{"num_hidden_layers": 14, "hidden_size": 512, "num_attention_heads": 8, "num_key_value_heads": 4, "head_dim": 64, "intermediate_size": 1344, "vocab_size": 8192, "hidden_act": "swiglu", "norm": "rmsnorm", "norm_place": "pre", "norm_eps": 1e-06, "positions": "rope", "rope_theta": 10000.0, "rope_fraction": 1.0, "qk_norm": false, "attn_scale": 0.125, "bias": "qkv", "tie_word_embeddings": true, "parallel_block": false, "init": "uniform", "init_std_qkv": 0.0572, "init_std_o": 0.0, "init_std_up": 0.0572, "init_std_down": 0.0, "optimizer": "adam_variant", "learning_rate": 0.000706, "beta1": 0.95, "beta2": 0.99, "weight_decay": 0.27, "lr_head": 0.00858, "max_grad_norm": 0.5, "warmup_steps": 362, "schedule": "wsd", "decay_fraction": 0.576, "decay_shape": "linear", "final_lr_fraction": 0.05, "batch_tokens": 131072, "max_seq_len": 1024, "doc_mask": true, "train_tokens": 674500000, "max_steps": 5147, "dataset": "wikipedia_en"}
Each number is 500 + 25 x the weight over its row's rms, rounded and kept within 0 to 999. Layers, rows and columns count from 0. Numbers have three digits each. The size before them is the row's rms in percent of the matrix's.

# layer 7 attention key, 256x512, rms 0.049, rows 255, columns 256-383
102:516542507505489554508485533481504520457501522504478507521507467518515491481456482494549520515466516476499517502512519467477506495478475535532490497530487543472493498490462505526490459484489550495546500503511454472502466463505524508544518524509513495503524497491547487486473438500545495527515526500498511488492493482481517460492509522459462466517492472486498491533516532490480499477461
# layer 7 attention value, 256x512, rms 0.0451, rows 192-208, columns 256-383
099:460526475486515509508511532465439492483456483479519490523518522502544532545511468537485491483517453535478475512527531484511511519469462481491466495511533528459468557496521461517455538466533537511517514511487481478490519509494502514484543530474472510510450484498509485492523481518506466503471500474529532479537536489512475528488499515539537472493466507487476528504469494504522474456491
095:474474468504563483524506489518495492468469544492458479472518505474504545470486552466480474506529506502527529482510488504510472546508522528471481522527509513519516536547522519483473509534466518540539487466514524486476526531469467520536476507466517522483513530515460509490522512505505518532522552526536508546514515470473477473527478500538521490495477478504471537507478507453476474512510
096:484487523490525541482472502537491515479509469477495514507490483502531501451467475548549516480503517510546498509529501475511482468472507469530496518483523514518500455475499512521471471532528475473494529456446478484525457477490506484483499502512484481542466472534449508510513447460459474477534519476517495532460479506524487517488448504462481471490500524535453531492455506527513521487504
097:506476515511500543482478522471532516492496503486505485520496471529473497476453532511507522470515536509470456479454502497477502499510521525528485485510514528528514503547473505509475453540500503517484502501478562535462481505505452504500499454492498537516513507481509503504530485534470519528536455494527482525510528474502537525514471508458483490470508471479462467476512518446485552520516
101:500507545490532483469496485534476498507485490502515461523542514492456518552461520474456490547499536514491509480447514464477526518560529472484510495487510477520535518511481503491511509493547528509503492530501482508504529472513512524530512499484482460484525532521529512495494526514485485525539483529501504519503514505512514512539479513485521508542501516538552473494504502498544490511496
100:462501527483536499486529506507517536502496545483507512504519478480451486494527466504461467471476517528497512472503515483486528526468522546486466479468507472512510526506512513490525540476532508506493475474481556541535516480507475501493517502469502516460533470527518513488508483521500472525480489515488504503478521481495500525487502466477533549508453484481466483522532503499497480501480
095:525454502494532521508513532489529462495522538510551501499530519487480475512504518447474509517483520481501500493485462489485522476480488483527542509532509543493488513466472470469482512528453454511470480528499488474510503463480481480484480467537532516513542481501478511501492491514501505497528515477436505492508502529476530530463531462477532498504515501469471541461531484496534523520449
101:508507468527482492510489469501477475521467484532456529517487483508490477496478497545490461481530516473440511487502506530508494463480446479524480480507486483503495469458494474479482512523482468514483524478474467506518499537502516490531474488443525525532476521461497512504512493473481481443507507479467502537511529488493476503467486496471521536498543479495525466487479485528502504490518
101:512465494524494528515522496525494513546497502520457514545529487527525471495487538518517480475534457475486523484448533484511489459485519465510464508487480475471520482503498497483515480499527499468507478488470514517483523472472484505507522520501521473474538527503481491490527496528453540537485462540532476512511479470523455461479491493455496520537488470462482480502499471510472511509534
104:512480531515501480515535487526468528492535470505512505523503480474490493513556509514476481492497455527505476520518492532539467484491538525519519471513526482484516504490535465527498467509550519485511518526539535483476480501470503507533477525529475477487540496470533537528500491515499513486506505522492471481525470524511469503525521519477484467469544474533522508503467502493445535529506
096:480496530470508508457543517530529479525522510526508541532493464494486464507436484502485512468471544496500499464500536532449536487495484484531544499483483486497527498492532503474512523529485524489462493486502487492549485532491528475474470502533523511505493501499489502475515523502520522483523507518489481535520546472508511547534507510482518500506521541509452514513529503547530489516475
095:513513484537528517478546454463531458525512518467536500529531499500480493510487493500484459461482532522548476496483480536483496467496462523515501481444484483502478535501517495508477525477509561520512491555509488504494452523514487497523457470486490480490516470486496527538497482530488460497462474481501467538444470525499515479523488501476531499480506466512494483468474550501524551481473
095:472540482495519464521447471466517522467470524523483510503541516498510507492502514465457484541482504559469526498505507479472560480511469538544530494484518523496529480517507475532496464479488475449530531511505540506522511507491508530489523486537471456508538545518507491541480507483522478489517532489484477529473464505518512523466502519495524454484529491492489485510500483471490523490519
101:500522509547488523530504508530488570513456511506486504487469495496476459467476462561483553518474496481523491527484453475528521501508504460516526534464537503526484473538476498505517548488512500548474524453531453480482485512495528481538487467478525467465512503537470491506477516533475526515526492537499501456474498501526477516488497516481521475501527498494469502500487533488506500515490
095:544470466448481523514522519531473459459522522452481507546504474501500539533507531522516487507479519517514509545516462507490482502529535504494487503491508467534498466538508471505537471529475484481450523511520492451479455487506495464497490503499476488535532506483464521502461530496504503496507485484535488524474510526509473503523515530513521504518487484519494465539530495503477483501496
097:499538503561498539499486469555494521479502521501508471511543477501475485482488517508503464491506476498523486480523489467484505506488499490469512523453484492473498474544471520478501485540518484474528489519520473491470509523496489535512472487469475494485488475501490483473489501499485514498486503545533525525496541494499532492514511556460513495474535483492488485514504485481465524469497
097:485518525465508549523484490505474522480500486498509528487474458486546545507530517534505468516490472506498550472485467485462470492521471544479542523537541519516514482485459483497550480461515472456528524477496522484521496510471484489475480517453461508511489473450460512498535488463494489500482529509531483482532488465525463458535521515493461484519525534456513470523478504520470496521492
# layer 7 attention output (transposed), 512x512, rms 0.0253, rows 384-400,448-463, columns 256-383
093:530447541498544448492476462543498462538497480496544488476480511472487511524479517514498470510513534525517508479520466516503490479504507491504516509467503507557489466488484546469505507540444479470504483505497544511472487517473509475471463479515489502491521529479487505551500525488491542530512509538504530521481472495478491496522505485497485501468489484495508510528516477476517469531531
096:476540520485491478461520519475488470512537448522536527539436481551448527483502517493493525487517476500509528479509525489496498520456468468530521445473471543483473474489503518505493489511512518466480489542488458495532509480471525519514485471533483472503480491480537486510538478519504493502452483469507500527481510506531504502479527523491492498507509505448516507484481489527541491488522
090:473506505536496530487496493495538506495475538533539496505501533502448498542508504478494511508475510509461508504478496506500500500504485503481511477512467509532484522525481494508470578475504484503503485525509504507493523465483488511521484496493537525509537505507527522476484526548511481472456475540497541468538511490487469460500532475525506525487490445459538511513505506500509499495477
095:503480493511499485481503493504486461494513480500489508501459481522513492499566490473531500538477489477540526511563474461523494500491466489491491503529492480502473511481473491526536521505565461484488473525508469449512539516508557513468502524488514448466505533500488477521475478496511514523498501473468543524475502511509483463490536493520507488463523496487501536525488512499514464483476
110:497488476555483500464510524510505507529476501504487523514483427507532463426500512536528505467504469509516525509546483526526466497476507485541462503509494555484493463494491478510513466502453513470525478475454528490507478512493491518464473518518504509528478479474477499521486479494511514475506541485477430521527530491536497515470504538479463531516522513465475483475497512486495492497537
094:519491486472506524493486511504505476487514478522497488515498482494527462486517529528505501503537539523497510554453482480507488498512488444512520531480522455490469470517517511508492486518486496485514519504500478480476516541509482528509501482516474523544482532505486513529504514480483529471498498509530423512498459490521495439503486528481491457505491525484521510482501534500498507441490
092:491544514536490499493490496532511564534477506509473494494558494484515467503485519507493492493492505527493477500523516498482491516514523521505494501468473446457536531517547522466503451524468521474528518482504501499473510405505516520481498571470462513546481492524524485487480490512498484486499540483537457566532495471504491508504492494509508518569541504515487462464488507527489503500509
095:482473496461511500493501506499507499487519497480508515496500499518498512513486481473437548460514481525524484476516466516543466500527554541501517515475568438523473502477490511492503499499506502501477484485491553473495453525507492513476488551503472496492536483510480575478465534499513531526522505528481541406499508524475543450505480517457501475494469530506535536519490520524469490518484
103:477514500529501523529509501463498500474496477510507487479539467460486520500486479498478523506442493491498460498504483514533490521492498543499494475503525501523502581487520495524477504491529473500478548472526469515547508509529484535541498488488483510491489463481496505491491494501508501463542545477476503471499547535499500517510481470533466486426482508521513500499506531468483512508430
106:509468473482473519487541504512550484489476532499472513485496471520522508494458490482495521505514529465506533509480518479513509558475508472456501559510491520503501476494504522495471545531470503494501518480486506505472481525498499530534497485521515501510492504486480475507481481467497462485494494481513539495480553493489510503485520487483462545538482505500516525481491503473526473459482
082:508484489526488478533492539474522519480471519511442455480470539493496532510536463496476512499489501501510479549479479467471476513511520552489479474494509481513475478466489519501479512506511472524503496512509518543456516601472476509507516524484513474465511479489502537513473507490521508515461525509509527465472485535501453445516464459508541489479468486517505516498511532502480525517496
098:506495524510467533537456476502461512503493452491461483471442493536496480483481508506537500531482483469449535507515513468497470493499533480515509503544464506478503485554474492513481512532500493470502485478478496507509606495467547521508498520485506511525508536569512508492513543512483535521514472521524539492543525505532496483484477491524520494502498542487487502482481432517467460452499
095:476509494496505507487527521502508521490531488505574524492465540490468465502498482538514495469507475499505480445497485507548499510499449462451515516532481506510436511489468500514479482517507509514506503532476459563503537497516530445522514464456542539442456464485512501494485510510487553483473501506476549504516525474508462492503463483542497508531516517497480494502525465502501519496464
092:520518529493517513451517482456466483516465534513468468526489494514498512478515552455488498494462487516541510510555520512474494501519537551498481512534475506521482480484491474499489506520495528523526504480459552523504468459511493474498554536517504519548468513468514480471509504514496456526495550470484479524520491484522532512498502479505491474464466525489526488487501444504482552496488
103:496527531520475499481520504466487511529497474531515521450475516530517482475458483508502562513477439435511501435455542481494501488486465507501520512543473582464519512505451510524489480475441512506552487501460452559493535502486480505472519485510506510459493488528499539494518476540524467520480486509508504491535533514547518495483526478482483511495490498498486479485510508515544478514484
094:505482496488499480473508538477528486476468481468533510481470510497519518486519510520452533494490475494517533501502505453484525531487487548513548497509497561551496465494466520492512490454550533541447517478485506523488482449513508478543507470525520471536490557471496489470515505512470465512519500482486540533531496471482462511503491492496482489531496506511479530505470461482534487481512
099:495491494499510481490477522478523520440468513534537503485529522476433490502501501500509522440521527499504491515558502512500510527503547498512491464500510508501501522489495515514469487496484500504426516491515482548525512401538502517512506495485515479507531488540493485445479500521477483495529463486507504547477499490469507515481512510516505516465501475503508470521517503494497533510498
106:515488509496490520449490495512521503514508514480527509488530437482465496514474484470537500499492540493499489497524472507518481502506479493446515486504503515535513533495517535457523453469441473522492508512502501529498508521504505483501528504503441469503525523500515492530467517478491511509517527484502528510499501493519488537439552461496508479452511540531443484474515516468515490451488
097:511523502534494449520517529528517545548459440470512529488491541512484524548533478509488489515500495530487498553517519518489510491481447495490474476445517514530545501499476512501451514481507509468525545503492548494488500493478509492496498548529468511484488484505510491523490500516511496510517472489479527503499461516509474539449494469495462524502550504518508535462445494514520533510505
094:515490456513541481491500496495498506489510475527475470518499508507450512516492522500501522470475483514488515457543491545505527487494546494517501524530472474506504513506503489504477488495418526506488483489513538527488482468494467472516516485513478477454520515539494487493474518488481526504487496456531483507492483538469487505481507523545520505562522505498568488482510522495488511470486
098:506517481481516510530509533574511524495483536507501483497483503517474554494493503524439493493503489508499510521479511500513516535487481504451503527496505557523502502498508507486437505517502547563458471457487485489528490421521509469512488484547533513493454508474469475512467497457510459526504520488459489511515525484465489516471532452492468506520474509515528483489494515523476488495520
096:513507502517465482520508516464475509501505479420480544507441477493498508490457466470533468447495520507517520504520531490493502502500481511533483463488467521478514529511508507491511531483473483490474526460492516477502507521518498503479472504490488508507567491544512483452526495496561486508483512514549526471536466518524481501474505497445504521434491487506529492510464466525471481547497
111:516482527505460535523501499490471452488487478500488512516481508489495515492499460495469529514537554471546499511487528454500489523519494448462535511506519517520490530471483498501527513529526510498479521467520500469517530529504493532497472496526522465566463482495538459560550486488487491465484547512496462490502497488502459457468488481506523445494532491502483476491485499494517503519493
096:461537517504534522486485510493486556480501478489543495509491487563492459540500474460468500495531516482497483507478486512500523478509476477519477472491535476495448485536507488535511486477521475501541439528538506493455485443453516545488539529498562535470506478517493527456476509532548504511499495515504503534533486483500508518537491543512465490489490480510494494477500484461471520478517
101:521534485517463531497487454517481505533480504514543484470495508501505470530519481503532507501490510529519471495542499535508478499498521481502457506517479486495506472492428482521557485488484482499544486511485531509494480462507501470479484506450536465520488506509510543462540478476485506523499495509542527513503528497523457501523509497537478494583487493480480549525417551511465521504531
100:516468461488514522505498467477480486500501502520511503532482513494515506482503520485480482499510509541539484519509460499440491523523520498518520458465501471488484524482511458522509499487455538494513578482520489514463510482509512510494491498534473526515507512477470474520471488523524462490517475504495448489531495503487472464518509471504497448455473493524532532517460500559489500517491
107:543514470508589459580478456480476499527503505539494473509485483507511484521464506485511444524522507508539475516489478514493462461481510478487490488497476489477491460514514486532544447485437477497533461509491481483529520478427467521482476506484460552480515537536556514487496513546527504467445462516474525533508482552494530485515467479487490475512500514479486470533473509511505472477512
101:524456510502473547545457553506525484519512517517473460479481498493515517486482550511503473466481458506500458467468451472493510514487524497475506503536476556528484519474481555418479480527492535529492502494499524490526481543509494484505480470490512486502451501467488492516477523437537495484540500462471509473524500524509467504492492468495520527485479505486492521499501506490487517523472
089:539509495460545486539445512519484498450536555486482469513466459486488467493485487512450538514463527505479486485484512516495540506453501532474501530497490501497512431545491562477492530495466524472504452482516493440509453459486495488454507515457507503507508480475529534539509496514539496520546490482504523469468502512475517490456479508509482485494551495484475449486517451485522497511529
096:502507484496479520503488548494450526507459536483497503490539474479516525481486441509539552516483491433481487519460516507478500528527516510485495484492436529523536503520475480533514564529513515468509487554532522460466518475474479493527479516469503541487525482584550484490503497495480500488494533517541542496497545534501513536465487527502526473463458522481524462483502489519495536491484
097:493518480498546473487498522479532517486525540534523513493492498494537530561496468483484501504495520540510496485497464496460516465463466472477484480512504500511505476519520543518496485473483528474503486496491516482455465539507510461514528557509476535500506487509530480446505490443547493548468500460538468537500487502504473510497514514471514489444519492514585450489494482582479518497485
093:518494482509507524490519500457512478491500511528501494470470488501504525505519499477502486481515504474509532525481519457504509505497470500527542534474459542503480491483535533512530524553553536545490472478503495532499510487508498493545487509465494570485498491491496479520494543460497479459496495501502513511531500487490519476475500569480496508493496502474485495465523534477477471503520
094:467511470492510475515506468484517470509513513520518515527500491485506551529457521520492474486516479503528495476541467522507487476526495537495492478486472483465514507497508452526485426443486463524525497473464467494526505512478519488483488514524466501434529504490494523529512476519508511487466486430500471505508449542485501489488476507512537505502482475495513463527514481490519465503508